Each number is 128 + 24 x the weight over its row's rms, rounded and kept within 0 to 255. Layers, rows and columns count from 0. The size above them is the row's rms in percent of the matrix's.

# layer 8 MLP up, 320x64, rms 0.273, rows 120-172, columns 0-63
size [105 105 103 120  97 143 139  83 120 111  81 114  50  77 103  89  92  96 107 102  39  94  62 106  97 108  90 111  23  99 104 107  99  86  76 103 115 121 127 116 118 115 119  89  64 127 150  92  20  64 110 126 122]
[[114 148 111 127 114 130 164 122 141 130 117 114  77 143 148 136  90 117 158 184 146 124 144 168 138 144 141 128 162 175 104 179 115 136 117 173 138 118 108  97 129 135 144  89 133 132 131 139 147 126 172 147 164  90 129 116  95 142 158  90 115 121 126 107]
 [ 79 148 118 118 128  92 154 128 151 129  93 125 129 143 150 131 185 107 101 149 119 172 118 131 187 128 124 104  96 126 151 127 145 115 119 100 115 129 112 121 153 145 114 137 100 134 130 115 121 125 148 106  63 135 177 146 103 105  83 116 165 114 131 139]
 [119 148 172  78 136 111 130 212 121 119 111 135 135 125 123 150 124 178 153 159 151 146 129 144 129 106 118 115 159 137 120 179 138 114 147  95 107 135 113 125 125 134 115 118  88 135 129  88  87 117 149 106 118  87 142 121 147 123 135 129 156 112 128  89]
 [134 145 153 141 111 112 164  82 136  98 142 126 107 130 121 117 163 134 135 102 156 115 185 119 145 132 137 140 156 161 138 132 124 156  90 102  96 113 141  86 184 139 123 165 150 139 138 119 137 141 166 137 134 118 150  89 113 156 148  77 101 118 155 136]
 [118 129 155 127 142 120 155 149 113 129 135 109 113 123 153 163 158 115  66 132 102 158 140 127 152 145 126 153 102 119 133 137  94 125  87 117 164 121 114 138 159  94 116  92 148 129 182 109 114 106 152 163 109 116  67 119 155 116 129 150 108 101  98  97]
 [150 160 130 137 178 111 124 143  92 105 128 138  88 146 109 109 139 126 157 120 107 153 118 123 139 141 171 147 127 175 148 122 119 109 154 147  80 117 127 106 136 167 136 141 169 152 159 129 157  97 174 108 116  95 123 102 117 181 115 120 110 161 119 127]
 [118 125 147 106 125 125 128 147 121 154 117  67 100 118 134 124 156 148 140  98 149 104  78 125 159 133  82 103  88 119 153 114  99 120 144  94 130  92 145 132 131  98 104 163 110 115 141 109 122  98 107  82 107 130 106 139 105 115 147  70  95 112 139 133]
 [147 157 135 135 133 157 110 135  74  96 178 114 104  95 116 159 109  78  90 118 149 160 122 110 132 157 100 151 105 118 125 158 118 137 125 172 115 130 129  98 118 153 105 134 160  90 107 141 162  96 121 161 159 118 149 124 148 136 115 133 142 155 157 139]
 [133 128 135 123 143 144 125 116 161 141 122 173 119 162 135 130 119 125 137 131 157 103  83 120 169 113 133 133  94 115 139 170  86  85 124  69 144 150 143  82 114 123 106 110 100 113 107 128 105 138 152 116 117  95  91 168 159 124  90 158 154 129 127 146]
 [126 168 152 102 104 112 135 138 104 126 124  95 122 119 139 127 126 126 126 119 129 124 112 119 151 153 124 135 126 144 158 136 132 135 141 121 197 129  86 125 110  81 120  74 156 122 155 128 162 108 124 166 104 121  98 137  99 117 113 124 203  87  99 146]
 [137 164 111 126 150 137 132 165 131 158 162 119 148 137 127 159 197 149 162 120 134 135 146  94 131 127  76 142 130 112  99 130 142 144 129 138 129 101 162 122  96 104 109 119  95 147 104 132 172 149 124 105 120 146 158 126 109  51 122 115 143 114 126 129]
 [150 124 103  98 125 111 142 180 124 108 154 173 135 166 125 120 135 111 147 108 114 155  97 109 137 137 144 144 122 189 111 122 107 120 148  67 165 118 150 112 125 111  74 114 169 148 110 120 133 114 125  92 112 147 116 184 127 137 130 131 154 133 142 128]
 [129 160  86 134 136 123 175 113 184 128 132 119 157 110 137  83 130 168 132 137 126 129 130 115 129 137 161 152 147 122 146 165 140 142  96 164 176 127 144 119  68  69 146 131 139 149 134 138 150 154 105 156 139 106 156 123 112 111 131  93 125 134 144 131]
 [144  83  96 101 103 129 112 123 147 122 115 131  91 118 155 143  73 109 118 125  87 162 112 132 156 137 112 129 122 122 155 144 166 111 118 175  86 153  85 100 151 149 143 101 119 116 139  78 134 167 104 140 127 149 122 109  97 138 131 125 119 166 104 136]
 [ 99 135 170 142 116 146 118 125 116  94 104  77 114 150 149 113 110 129 156 124 133  96 115 125 115 118 120 127 127 131 162 137 134 110 134 178 157 160 132  50 152  93 117  85 132 114  74 141  93 121 139 132 117 116  97 152 129 126 118 103 156 103 115 133]
 [138 196 117  83 136 153 131 120 141 110 114 144  85 141 146  87 149 150 125 129 143 124  77 137 141 155 150 128 102 117 144 118 188 121 169 119 141 116 112 113 146 140  82  95 114 129 133  91 106 123 112 124 121 136 128 135 126 112 123 116 144 103  63 124]
 [114 106 164 130 131 127 154 120 191  93  76 130 114 100 173 112 135 114 156 166 161 128 102 127 127  96 102 135 148 136 120 107  83 101 168 119 137 116 131 103 122 148 158 130 134 146 127 119 147 100 114 141 113  98 134  83 106 118  99 154 125 131 174 130]
 [134 141  53 117 158 141 159 108 129 127 147  93 122 138 165 179 138 127 127 116 171 148 128 178 155 138 171 160 122 126 148 123 111 107 106 117 130  78 121  99 114 110  86 119 124 113 119 120 117 158 104 105 124 143 134 157 126 105 126 116 140 151 116  91]
 [150 123  76 150 139 148 116 130 143 135 136 145 145 129 168 199 123 114 144 113  96 121 137 117 146 150 136 153 131 135  74 145  89 128 122 137 136 122  64 117  91 141 157 155 100 119 120 108 113 148 129 147  77 123 132 165  91 137 132 139  96 135 118 126]
 [113  94  76 162 134 125 101 135 122 113  99 137 105 132 156 186 151 153 119 155 113 160 120 131 156 100 139 111 116 108 122 143  90 117 104 143 119 118 117 122 136 111 161 148 128 164 100 120 115 138 110 167 119 105 150 130  74 154 151 148 137 134 163 184]
 [128 164 146 130 124  85 161 154 110 121 121  81 131 146 120  67 176 161 128  84 149 124 118 115 112  78 134 126 114 119 144 139 151 119 143 114 145 155 146 136 144 130 104 149 120 149 103 170  77 113 130 144 145 107 157 126 136 120 101 138 125 179 144 113]
 [118  93 130  93 135 100 135 160 116 126 137  88 105 131 137 135 159  94 149 125 141 153 128 135 125  93 142 139 149 176 136 121 104 109 135 107 196 146 157 151 100 167  92 150 141 109 141  84 106 134 123 153 125 124 128 128  93 105 155 133 163 170 152 143]
 [132 132 118  79 139 114  90 124  59 126 131  97 157 116 125 131 138 125 103 103 137 164 122 134  94 135  87 120 149 109 145 133 113  96 165 100 130 157 130 128 145 146 133 149 131 102 148 129 127 103 127 197 132 121 143 130 170 149 152  82 100 109 100 113]
 [151 129 131 116  89 125 101 137 114 103 154 140 151 167 166 114 121 128 159 166 142 130 138 118 124 160  95 167 153 162 133 137 146 165 127 142 177 108 120 117 131 130 100 138 176 140 113 159 175 113 103 110 134 127  94 109  83 121 158 130 110 102  99  99]
 [120 140 137  97 142 134 147 127 148 143 108 130 113 142 112 171 129 116 140  97  90 145 159  97 140 115  86 148 149 104 150 148  84  88 145 150 101 145 109 115 126 187 130 175 117 144 145 172 135 118 106 115 114 151  95 116  86 111 157 123 152 132 118  87]
 [157 192 137 124 124 109 102 131 182  71 152 149 107 125 143  87 123 168 165 142 146  98 139 131 151 132 145 140 147 168 161 160 139 140 131 154 151 132 157 124 121 105  93 174 151 143 155 117 128 101 135 104 128 137 155 134 123 134 117 144 118 155 134 113]
 [132 140 161 134  79  92 131 138 139 108 120 140 102 122  99 146 121 138  88 136 105 107 101 139 155  95 115 170 122 189 103 130 102 151 116 119 160 158 119 117 142 132 129  69 116 123  99 122 148 152 139 158 150 155 116 137 145 130 155  90 136 157  88 101]
 [129  92  77 145  93 113 114 128 145 130 152 157 106 138 127 139 110  94  67  91 132 120 137 144 122 124 103 128 119 153 126 136 105 149 154 131 154 156 106 107 148 129 168 118 131 109 110 117 136 184 113 155 163 161 117 127  98 103 103 110 123 181  92 145]
 [155 142 149 140 112 167  96 116  62  73 123 106 117 136 128 104 102 131  98 101 154 120 122 110 145 134 125 123 102 110 144 164 126 117 133 142 110 161  87  49 133 102 107 126 160  93 134 133 142 136 134 121 117 129 154 142 103 127 162 130 108 131 155 126]
 [104 128 139 127 109 145 119 145  92 114 105 167 126 113 166 136 117 110 154 132 122  93 161 139 154 111 123 145 111 140 118 151 118 106 122 131 137 121 101 119  95  82 125 102 133  53 143  64 137 118 153 125  93 123 124 127 151 161 155  88  94 135  95 112]
 [ 99 100 126 104  95 101 151  89 132 150 132 151 121 120 138 115 100 138  87 110 135 152 106 121 177 132 165 120 121 141 131  92 102 148 157 183 103 105 136 144 110 158 103 144 117  97 114 125 141  89 154 140 150 153  94  79 128 136 124 166 115 125 149  95]
 [173 130 111 148  73  99 117 139 122 127 134 153 101 120 150 124 140 143 119  99 125 151 111 132 142 135 139 169  93 133 125 125 112 201  99 135 123 136  85 104 132 151 145 133  86  89 130 141 131 175 133  95 125 161 157 164 123 132 120 113 134 154 111  90]
 [132 161 141 140 123 104 126 168 113 125  82 137 160 142  84 146 153 132  99 134 111 176 135 135 136 120 105 132 103  77 116  94 107 131 163 106  83 106 144 116 130 146 143 138 144 145 150 120 159 127  97 152 147 112 156 174 109 138 154 137 110 150 110 180]
 [144 134 123 121  62 148 161 100 123 108 154 104 119 131 137 160 114 125 155 130 140  74 115  97  93 173 116 172 114 155 126 123 122 159 108 148 145 111 125 104 139 135 105 152 135 140  90 132 135 144 124 132 147 146 187 102 102 131  99 148 116 142 176 122]
 [187 143 145 160 126 131 118 145 128 109 125  92 133 141 140 124 119 127 125 128 172 176 146 135 133 131 141 162 107 129 163 137 111 127 135 110 151 118 107 112 135  58 125  93 148  92  87 122 131 117 149 134 120 137 136 142 176 114 190 127 136 164 152 151]
 [103 116  86  85 119 128 152 117 134 127 161 114 118 150 118 111 166 130 154 157 121 133 152 129 152  95 128 146 145 106  54 104 104 123 111 154 145  91 120 113  94 142  63 143  96 124 125 132 172 163 157 155 124 124 127 133  99 101 135 123 116 130 132 138]
 [ 87 111 135  89 120 106 153 121 158 110 114 108 152 153 141 121 106 168 103 167 127 170  90 176 127 118 112 148 123 152  96 164 127 162 134  90 107 111 136 124 145 127 122 143 105 107 130 127 165 152 144 103 144  93  95  91 137 132 154 113 109 125  86 151]
 [146 180 102 160 130 111  85 140 133 161 134 121 126 154 133 138 133 150 165 149 104 104 133 122 146  98 148 169 143 136 128 136 110 173 120 119 132 105 166  84 139 138  96 142 120  94 115 130 111 167 148 151 156  99 126 100 131 153  82 143 118 137 108 179]
 [141 114 131 134 111 138 110 131 150 158 122 116 158 131 145 175 108 156 152 116 125  93 181 150 150 101 150 145 129 128 140 144  98 171 117 118 126 133 113 100 161 134  93 136 171 108 110 158 164 177 162 142 166 113 147 118  95 114 155 177 117 145 117 130]
 [117 158 139 133 121  94  94  89 132 128 119 140 135 147 150 145 142 165 140 155 139 146  87 110 167 153  89 138 142 175 168  90 139 154 148 150 121 150 124  94 129 153 113 159 174 124 146 127  98 187 135 126 127 111 148 134 120 139 150 117 174 123 109 122]
 [ 97  85 138 121  80  99 140 109  92 138 153 122  92 118 150 101 172 134 176 120 120 134 159 103 140 101 136 132  94 143 154  93 115 130 152  93 155 128 113 122  91 135 133  59 136 152 141 131 126 127 104 145 116 114 143 123 160 122 120 115 110  91  97 139]
 [160 153 140 171 108 129 143 157 158 140 173 107 115 189 135 105 115 105 151 157 120 109 130 106 152 171  98 129 109 129 107  96 136 137 126 168 128  99 101 130 121 129 137 128 105 142 129 145 152 127 120 100 130  95 150 157 102 123  87 111 133 174  87 101]
 [116 149 122 112 111  92 122 114 121  93 133 160 115 182 162 110 140  73  94 111 120 136 108 160 124 134 135 121 126 143 166  89 106 103 176 122  92 107 115 101 175 143 115 153 126 119  84 139 103 157 111 134 122 143 117 133 103 109 130 115 102 135 158  91]
 [166 136 138 104 125 144 126 133 114  80 103 114 100 134 141 154 114 111  98 146 134 143  91 162 166 121 141 134 148 102  84 111 115 156 129 150 145 129 170  90 148 126 133 132 134  98 155 133 119  92 114 116 174  96 160 120 111 138 132 160 112 155 105  64]
 [112  94 118 139 144 165 136 140 178 155 159 118  95 141 162 124 135 124 132  95 153 141 186  84 146  94  96 130 109 120 142 149 161 144 164 132 147 158 105 117 115 130 145 121  76 162 109 144 131 114 101 161 169 131 127 118  93 134 148 111 129 139 154 134]
 [129 133 120 104 155  64 140  94 161 156 147 123 152 164 121 128 176 137 107 113  73 159 130 141 120 117 160 131 115  83 135 142 104 158 146 152 117  87 102 118 123 137 123 151 135 113 148 132 114 106 146 120 115 148  84  83 137 121 145 117  99 112  95 108]
 [159 143 136  61 157 125 128 159 113 113 172  88 144 146 146 106 142 108 113 134 126 119 134 124 137 122 123 120 108  83 138 155 148 137 127 134 138 154 157 128 130 129 146 152 147 124  97 139 154  72 127 165 190 103 163 138 145 101 123 111 107 166 101 126]
 [149 108 116 109 186 165 113 146 126 106 128 141 128  92 124 126 130  74 128 164 145 108 124 138 131 119 147 174 142 131 144 139 117 115 145 157 141 162 137  99 141 163 117  93 131 118 121  89 105  92 106 189 143 148 138 140 152 107 123  84  85 125 122 132]
 [109 105 119 115  62 176 127 110 156 105 104 165 128 142 139 156 148 100 146 158 120 122 158 123 161 122 127 161 145 121  91 128 144 126 141 143  99 122 141 102 129 145 123 129 157 101 128 155 178 103  74 133 104 170 142 111 149  96 116 145 123  96 114 119]
 [139 127 143  85 164 117 113 136 125 137 170 134 147 124 127 128 153 132 148  95 115 131 160 104  94 134 126  70 127 121 139 116 127 132 143 148 112 185 146 116 112 113 120 131 164 128 121 167 176  67 115 102 181  95 159 119 114 117 129 120 116 162 117 144]
 [168 133 125 158 108 137 117 134 149  61 117  91 106 105 131  96  96 138 114 103 122 115 174 133 132 176 133 160 109 144 138 121  76 143 127 126 118 101  93 155 124 103 128 122 158 106 112 141 155 142  93 137 118 115 165 144 130 143 117 140  90 107 174 127]
 [109 114 123 157 114 128 137 142 176 122 124 108 132 141 136 140  89 166  87 125 151 105 110 150 141 191 168 172 154 130 127 131 110 160 139 102  84 153 103 158 145 117 127 151 163 126 146 140 141 134 125 162 133 100 130 156  96 118 136 112 164  96  93 117]
 [129 138 153 126 154 139 119 153 115 139 157 138 148 183 141 151 133 100 149 135 156 153 114 106 115 132 106 141 124 112 131 120  95 137 145 125 117 144 108 160 116  69  95 132 162 140 142 154 102 153 177  61 124 163 147 104 117 129 105 139 111 179 106 129]]
# layer 8 MLP down (transposed), 320x64, rms 0.0537, rows 120-171, columns 0-63
size [103  97 109 118 103 169 102  87 112 115  78 100  47  83  92  96  93 100 106 108  36  99  61 108  92 113  91 107  18 104  97 106  95  82  73  96 113 140 127 111 131 111 127  94  65 127 156  90  18  66 105 145]
[[ 65 177 128 153 128 133 101 127 111 155 137 150 125  69 115 138 125 114 153 140 101  94 153 133 120 103 165 122 166 138 140 133 166 155 120 140 128 100  72 143 159 121 138 103 151 116 135 144 162 120 154 142 137 112 110 147 141 124 149 139 129  77 155 126]
 [104 135 142 162 126 151 104 113 170 121  83 149  88 111 112 145 117 149 125 125 133 115 177 127 111 106  78 152 133 125 131 145 101 125 132 167 114 146 114 191 116 132 146 118 130 108 153 117 135 141 119 136 172 134  96 133 111 160 122 112 163 138  70  96]
 [123 111 150 133 123 166 108 131 152 153 135 161 160 158 131 111 141 109 120 137 119 171 125 112 123 150 126 118 139 136 111  70 154 145 119 127  34 146 145 136 137 114 140 105 136 132 134 125 122 148 175  85 162 143 170 118 153 133 170 138 125 137 137 110]
 [134 161 131 118 125 141 152 113 136  76 118 126 162 123 171  87 132 100 154 135 139 141 139 145 131 158 152  90 115 147 134 137 167 142 130 116 103 126 111 165 131 124 156 159 151 140 164 132 126 157 108 100  88  85 157 128  98 168 136  87 136  96 167 146]
 [144 140 129 125 137  85 113 136 122 156 128 144 132 116 149 127 114  91 138 140 196  93 141 147 115  83 131 128 118  89 113 124 113 134 131 181 119 145 132 137 100 142 109 180 154 113  83 159 149 155 138 162 133 105 151  89 140 170 127 114 164 138 113 138]
 [110  90 127 155 144 128 127  94 116 144 154 179 129 112 142 107 123 155 153 124 132 155 152 154 183 119 159  93 143 126 127  78 156 114 132 153 140 142 107  96 132 153 165 122 140 133 130 177 131 112 164 128 127 106 105 165  91 171 137 139 130 158 149 138]
 [149 158 150 168 115 127 104  94 126 109 129 140 127 150 131 128 116 112 137 138 122 120 113  94 153 140 121 131 122 121 171  77 148 168 106 173 128 148 148 105 128 136 161 100 142 133 120 145 108 181 166  91 156 139 146 126  94 119  95 137 159 137  63 121]
 [129 103  88 106 130 144 127 121 152 160 146  80 173 141 143  82 156 108  89 122 118 101 138 107 142 139 147 105 139 109 124 114 150 108 113 145 105 131 139 123 100  91 115 151 139 159 138 136 127 164 133 143  64 113 148 138 149 151 113 158  80 125  89 150]
 [103  98 122 135 132 118 125 104 170 128 113 176 141 124 117 124  90 105 105  88 118 106 113  75 133 100 174 126 108 115 107 137 110  87 143 147 106 153  86 146  82 124 122 120 107 101 125 140 109 160 130 152 109 130 118 142 200 135 110 152 133 123 129 129]
 [100 132 133 133 154 131 120 157 141 119 152 181 162 138 129 142 130 160 111 128 106 133 143 119 133 127 112 159 149 114 107 105 115 140  69 187 104 127 165 122 194 134 124 131 118 133 105 141 123 114 143  83 120 127 175 122 175 169 125 128 103 151 123 120]
 [154 125 120 143 132 136 172 109 109  81 124 103 127  96 149 129 140 154  86 126 144  98 103 196 110 117 149 139 122 118 115 124 155  89 141 135 148 140 143  90 152 184 117 130 178 117 127 113 111 130 149 165 131 178  99 111 125 146 150 110 142 114 125 127]
 [149 107  98 107 113 100 127  93 125 149 141 109 102 118 108 123 132 131 130  75 123  94 122 155 109 120 123 158 157 142 124 158 121 137 125  60 117  85 100 163 129 131 132 110  75 104 123 140 106 176 132 105 129 136 128 151 153 146 114 101 136 119 178 161]
 [113  94 170 153 160 108 116 102 122 151 145 137 105 132 158 161 120 158 125 120 136 129 107 138 151 108  97 148 103  92  97 140 118  91 105 142  80 127 158  90 166 141 148 131 165 126 168 137 164  95 124 150 111 135 130 151 127 140 127 107 136 133 185 152]
 [149 146 128 118 119  87 126 116 105 134 112 155 183 136 131 183 136 121 146 160 168 108 139 153 176 140 153 142 136 159 134  81 144 177 115 152  82 125 115 133 119 149 112 114 129 121 121 107 144 137 151 110 155 118 133 126 161 141 129 113 163  76  99 142]
 [141 124 112 154 122 120 125 108 129 137 129 221 144 110 145 109 179 114 133 101 132 110 160 115 165 164  87 134 110 146 127 101 115 127 126 128 131 127 116 157 111 119 147 160 170 131 140 117 161 141 165 112 131 158 129 103 124 124 141 183 123 110 137  90]
 [127  93 193 130 124 110 137 160 118  97 104  81 131 119  81 147 134 126 139 124 136 154 116 120 110 102 120 149 130 123 141 154  51 114 100 111 111 126  98 123 150 102 145 155 116 114 132 162 178 145 144 142 158 142 117 113 145 139 113 114 122 119 173 112]
 [105  69 108 181 112 186 138 135 134 135 118 136 132 142 125 142 143 142 147 109 145  87 132 127 156 135 106 158 140 134  97 161 153 117  85 133 159 119  69 135 116 156 131 161 138 138 152 110 124 148 129 137 105 171 106 172 136 134 126 145 105 150 115 148]
 [124 163  99 151 132 123 174 107 101 127 152 117 107 120 124 136 128 154 150 137  90 170 104 136 135 107 136 132 158 121 191 127 110 120 111 139 127 118 106 113  73  87 107 107 101 138 142 190  87 143 116 142 132 120  98 155 109 147 106 142 138 122 111  94]
 [157 125 100 123 108 112 157 115 116 140 143  75  99 100 150 135 154 137 161 129  71 108  87  94 102 163 114 124 126 159 110 109 115 127 142  89 139 106  72 107 156 150 118  90  88 111 124 123 146 166 103 124  92 121 116 114 117 131 157 120 125 126 125 130]
 [150 136 154  82 105 172  87 136  95  90  86 137 117 111 112 146 111  84 149 118  94  94 143 143 141 158  97 148 143 122 134 151 158  81 168 140 119 117 155 139 154 113 109 130 113 115 110 107  77 104 116 112 163 112 115 128 113 124 128 114 103 107 116 135]
 [150 108 146 131 127 150 121 122 126 136 129 138 134  88 160 156 159 121 141 183 104 155 109 172 138 143 126 179 139 135 138 168 144 123 131 144 130 121 119 164 106 114 159  56 172 132 138 155 132 131 116 100 146 128 119 136 137  63 122 112 135 128 100 110]
 [107 119 136 132 133 115 121 125 103  79 110 103 134 109 136 146 112 180 130 130 120 118 108 124 103  99 114 174 142 133 126 150 119 151 118 127 189 108 104  81 157 127 157 135 130 151 139 136 140 135 104 130 141 108 136 153 192 134 157 157 153 122 186 163]
 [150 133 156  80 104 144 120 128 175  80 141 103 158 127 120 104 116 122 180 137  98 120 132 159  84 146 177 134 155  88 132 154 115 132 105 131 119 115 133 131 117 100 134 140 128 156 125 123 176  87 138 141 120 104 111 115 114 131 140  87 116 141  83 143]
 [109 143 145 124 155 122 155 150 140 164 146 138 135 130  93 149 145 139 103  94 136 136 131 124 139 105 157 104 124 130 105 177  82  83 152 120 104 138 146 181 134 127 141 107 110  93 166 135  78 126 138  91 112 122 145 139 174 164  97 105 140 147 142 152]
 [131 163 164 140 114 157 147 118 127 165  78 126 149 119 140 123 123 123 128 114 100 164 135 128 108 134  98 108 121 156 107  98 124 119 126 119 196 138 108 131 132 140 145 134 143 156 122 164 113 175 136 136 147 130  79  79 118  96 114 140  64 141 136 111]
 [ 90  76 106 127 105 115 160 129 137 168 144 125 151 139 136 157 144  69  98 110 124 135 154 151 130 159  98 117 118  68 114  95 119 128 145 142 139 132 138 116 109 100 159  86 116 140 121 154 154 128 109 150  79 123 114 122 135 113 147  79 124 142 142 146]
 [133 141 149 176  91 136 129 175 109 121 141 124 116 136 144 102 150 203 138 128 100 136 134 114 119 125 119 140 121 167 126 139 116 142 111 117 108 141  55 140 169 120 121 145 113 139 157 136 142 121 148 117 173 112 133 124  98 129  97 161 104 127 120 177]
 [156 146 180 168 122 146 132  91 119 118 164 142 146 139 137 122 135 150 135 187 151 135 159 119 167 143 137 132 143 124 150  82 163 156 112 159  99 135 171 134 100 128 108 139  98 159 170 108 163 130 136 141 135 113 121 135 160 125 105 136 143 124  86 114]
 [ 88 141 132 131  96 123 140 151 155 118 139  83 130 123 146 143 174 119 137 108 129  79 109 136 163 134 104  70 134 137 155  83  89 166 112 183 139 107 145 123 109 108 165 117  94 164 117 146 116 139 154 156 117 137 118  96 120 112 115 124 109 124 128 130]
 [144 126  98 147 140 115 137 108 110 109 145  89 119 151 112 133 148 107  92 154  85 130 182 112 121 131 110  93 147 147 138  85 142 179 107 145 100 154 138 127 110 167 136 123 143 158 153 149 128  92 104 144 128 105  63  94 124 146 111 136 150 111 120 111]
 [130 111 121 142 122 120 155 153 102 143 163 204 174 125 138 120  70 151 112  96 129 118 120 123 151 105 118 106 101 129 126 129 139 109 148 171 131 110 170 133 110 183 126 138 142  94 112 118 148  97 130 134 145 174 126 110 144 110 120 121 121  85 123 117]
 [135 122 148 179 128 130 146 152 158  94 105  98 101 154 132 150 116 132 141 155 106 130 138 116 164 164  98 128 100 125 133 135 165 126 140 121 133 123 119 122 137 137 172 129 123 148 132 160  89 112 136  87 187 164 110 117 131 124  93 142 154 179  83 152]
 [178 119 149 126 115 147 139 101 134  84 163 142 102 140 151 162 119 117 134 131 140  98 139 113 124 149 157 112 111 139 132 125 134 106  82 140 133 141 143 151 137  92 113 103 186 126 126 127 151 120 154 159 129 193 140 123 110 153  87 116 149 131 115  69]
 [174 143 125 132  97 120 141 119 127 100 135 145 153 139 103  95 109 171 111 130 106 140 194 120 119 130 168 146  98 133 117 127 137 158  76  85 130 147 122 113 114 182 130 160 130 137 147 141 105 156 156 123 116 157 131 123  80 117 109 151 112  90 116 125]
 [ 61 140 100  85 125 119 129 101 161 166 114 106 116 110 134 134  96 112 151 100 139 106 161 129 145 147 118 111 155 137 104 124  94 149 111 143  89 123 162 117 175 133 118 121 108 123  91  96 144 189 100 130 117 133 109 129 106 127  95 138 140 103 142 115]
 [106 161 101 117 103 135 114 119 138 158 152 104 107  58 128 132 150 151 166 133  91 157 134 140 107 111 107 114 153 134 117  92 130 148 133 138 155 183 115 109 162 136 129 117 111 113 169 121 152 181 137 111 127 161 108 132 143 107 136 128  82  98 112 131]
 [ 97 142 178 128 175 146 160 121 114 139 101 168 150 134 135 116 141 161 124 168 126 167 132 167  95 101 139  90 163 141  92 146 147 123 116  99 132  95 130 150 151 132 124  98 101 116 115 137 120 160 141 107 129 110 106  98  96  95 153 137 131  91 103 117]
 [108 119  96 151 139 160  74 126 138 180 126  82 125 118 121 141 138 110 173 145 169 112 139 110 121 131 131  96 131 114 132 119 125 163 166 125 153 132 121 114 119  71  63 155  91 114 121 117 121 131 132 114 106 143 129 112 111 150 116 124  93  91 119 150]
 [171 155 137 164 165 145 143  99 133 153 153 118 157 136  85  85 112 140 142 158 107 125 153 137  76 101 108 128 101 131 126 100 106 145 130 112 144 133 138 128 122  76  89 159  67 141 143 132 124 143 137  99 127 108 147 146 122 115 106 133  93 128  99 107]
 [119 109 139 115 127 142 172 133 143 129 121 132 138 101 131  88  93  73 119 104 124 144 151 152  97 113 154 171 129  58 106 156 134 110 121 102 132 107 127 137 104 114  98  95  95 112 138 117 122 132 138 132 116 156  75 102 121 108  92 133  93  92 126 140]
 [146 128 175 118 144 140 128 128 107 142  94  86 125 157 148 114 160 131 109 115  95 148 154  92 102 122 133 158 124  92 100  69 132 126 124 152 114 114 120 143 119 129 133 107 139 102  96 183 108 118 130 108  98 111 102 100 152 138  96 142 127 125  69 155]
 [111 110  97 108 139 129 110 112 112 136 110 136 145  76 100 155 118 162 102 117 142 153 135 158 139 106 161 138 157 144 140 165 119 126 145 104 147 146 116 118 140 129 120 134 158 124 110 101 111 101  93 165 128 158 110 109 189 132 154 115 127  79 192 144]
 [117 143 148 126 120 107 110  92 110 142 157 123 104 117 164 106 121 115 132 142  86  92 141 141 100 145 145 110 131 135 125  69 165 130 138 125  94 122 135 154 111 137 112 155 155 150  99 130 137 198 110 142 126  91 141 100  75 141 115 133 116  93 172 120]
 [118 123 118 158 108  95 139 146 153 123 108 137 105 131 110 103 158 112 106 100 137 101 183 106 139 100 135 105 128 124 108 126 115 113 113 124 137 156  96 184 153 126 110 164 136 144 100 106 180 105 155 185 115 117 153 100 135 118 115 131 145 120 186 121]
 [110 161 137 118 149 105 131 102  67  87 104 139 133 139 137 130 112 132 128 168 135 120 103 172 162 141 111 131  64 110 113  98 140 112  98 115  96 110  77 154 119 150  97 128 169 122 112 129 109 132 144  84 120 126 165 134 141 132 111 114 125 144 113  99]
 [149 133 141 161 156 179 128 126 131 152 159 108 169 130 146 141 119 120 169 124 178 112 115 107 132 152 146 127  86 132 159 108 152 123 136 180 129 155 166 166 118 125 133 158 132 150 159 105 138 159 132 160 105 149 137 152 101 141 130 124  87 115  84 115]
 [ 90 121 113 136 119 142 108 103 122 133  99 178 101  90 107 141 136 150 140  87 119 139 101 126  84 147 135 138 149 169  94 150  95 135 144  87  81 131  86 105 134 151 120 105 104 144 129 123 117 158 128 107  90 133 106 110 134 164 134 123 123  75 155 126]
 [154 139 155  68 119 116 144 127 115 112 157 140 144 122 168  90 127 164 117 126 120 135 148 122 134 145  94 149 128 112 127 111 152 159 128 115 140  88 164 119  65 131 101 149 129 114 114 121 156 146 197 138 139 104 122 141 107 136 113 159 116 170  93 125]
 [164 122 119 156 141 113 130 118 108 174 136 110 134 148 171 121 132 128  95 140 102 107 124 134 142  91 151  87 121 127 178 165 116 123 120 139 133 147 140 128 106 153 135 128 194 144 122 109 127 159 123 128 125 101  85 144 173 184 113 112 156 139 156 155]
 [134 116 107 161  82  95  98 130 133 137 105 144 106 106 142 155  87 164 100 162 118 167 144 124 144 144 119 121 106 131  93 148 103 124 120 138 171 109 126 163 122 162 141 150 132 151 168 125 110 159 121 122 121 201  99 159 115 134 135 127 144 107 147 104]
 [131 109 121 185 142 132 105 101 134 135 115 125 154 114 122 135 118 139 128 112 113 128 177 136 136 108 144  92 135 116 118 102 139  91 162 151  72 102 107  90 154 132  79 141  93 103 130 109 151 138 126  91  88 159 159 117 169 119 134 128 114  90 156 119]
 [127 154 136 228 117 160 134 132 101 163 156 135 134 127 124 113 129 101 142 109 103 130 112 116 111 125  96 113 112 122 142  91 127 136 140 127  98 100 141 120  99 116  96 148 132 133 127 142 134  88 111 176 144 130 144 124 116 142 148  65 105 130 109 157]]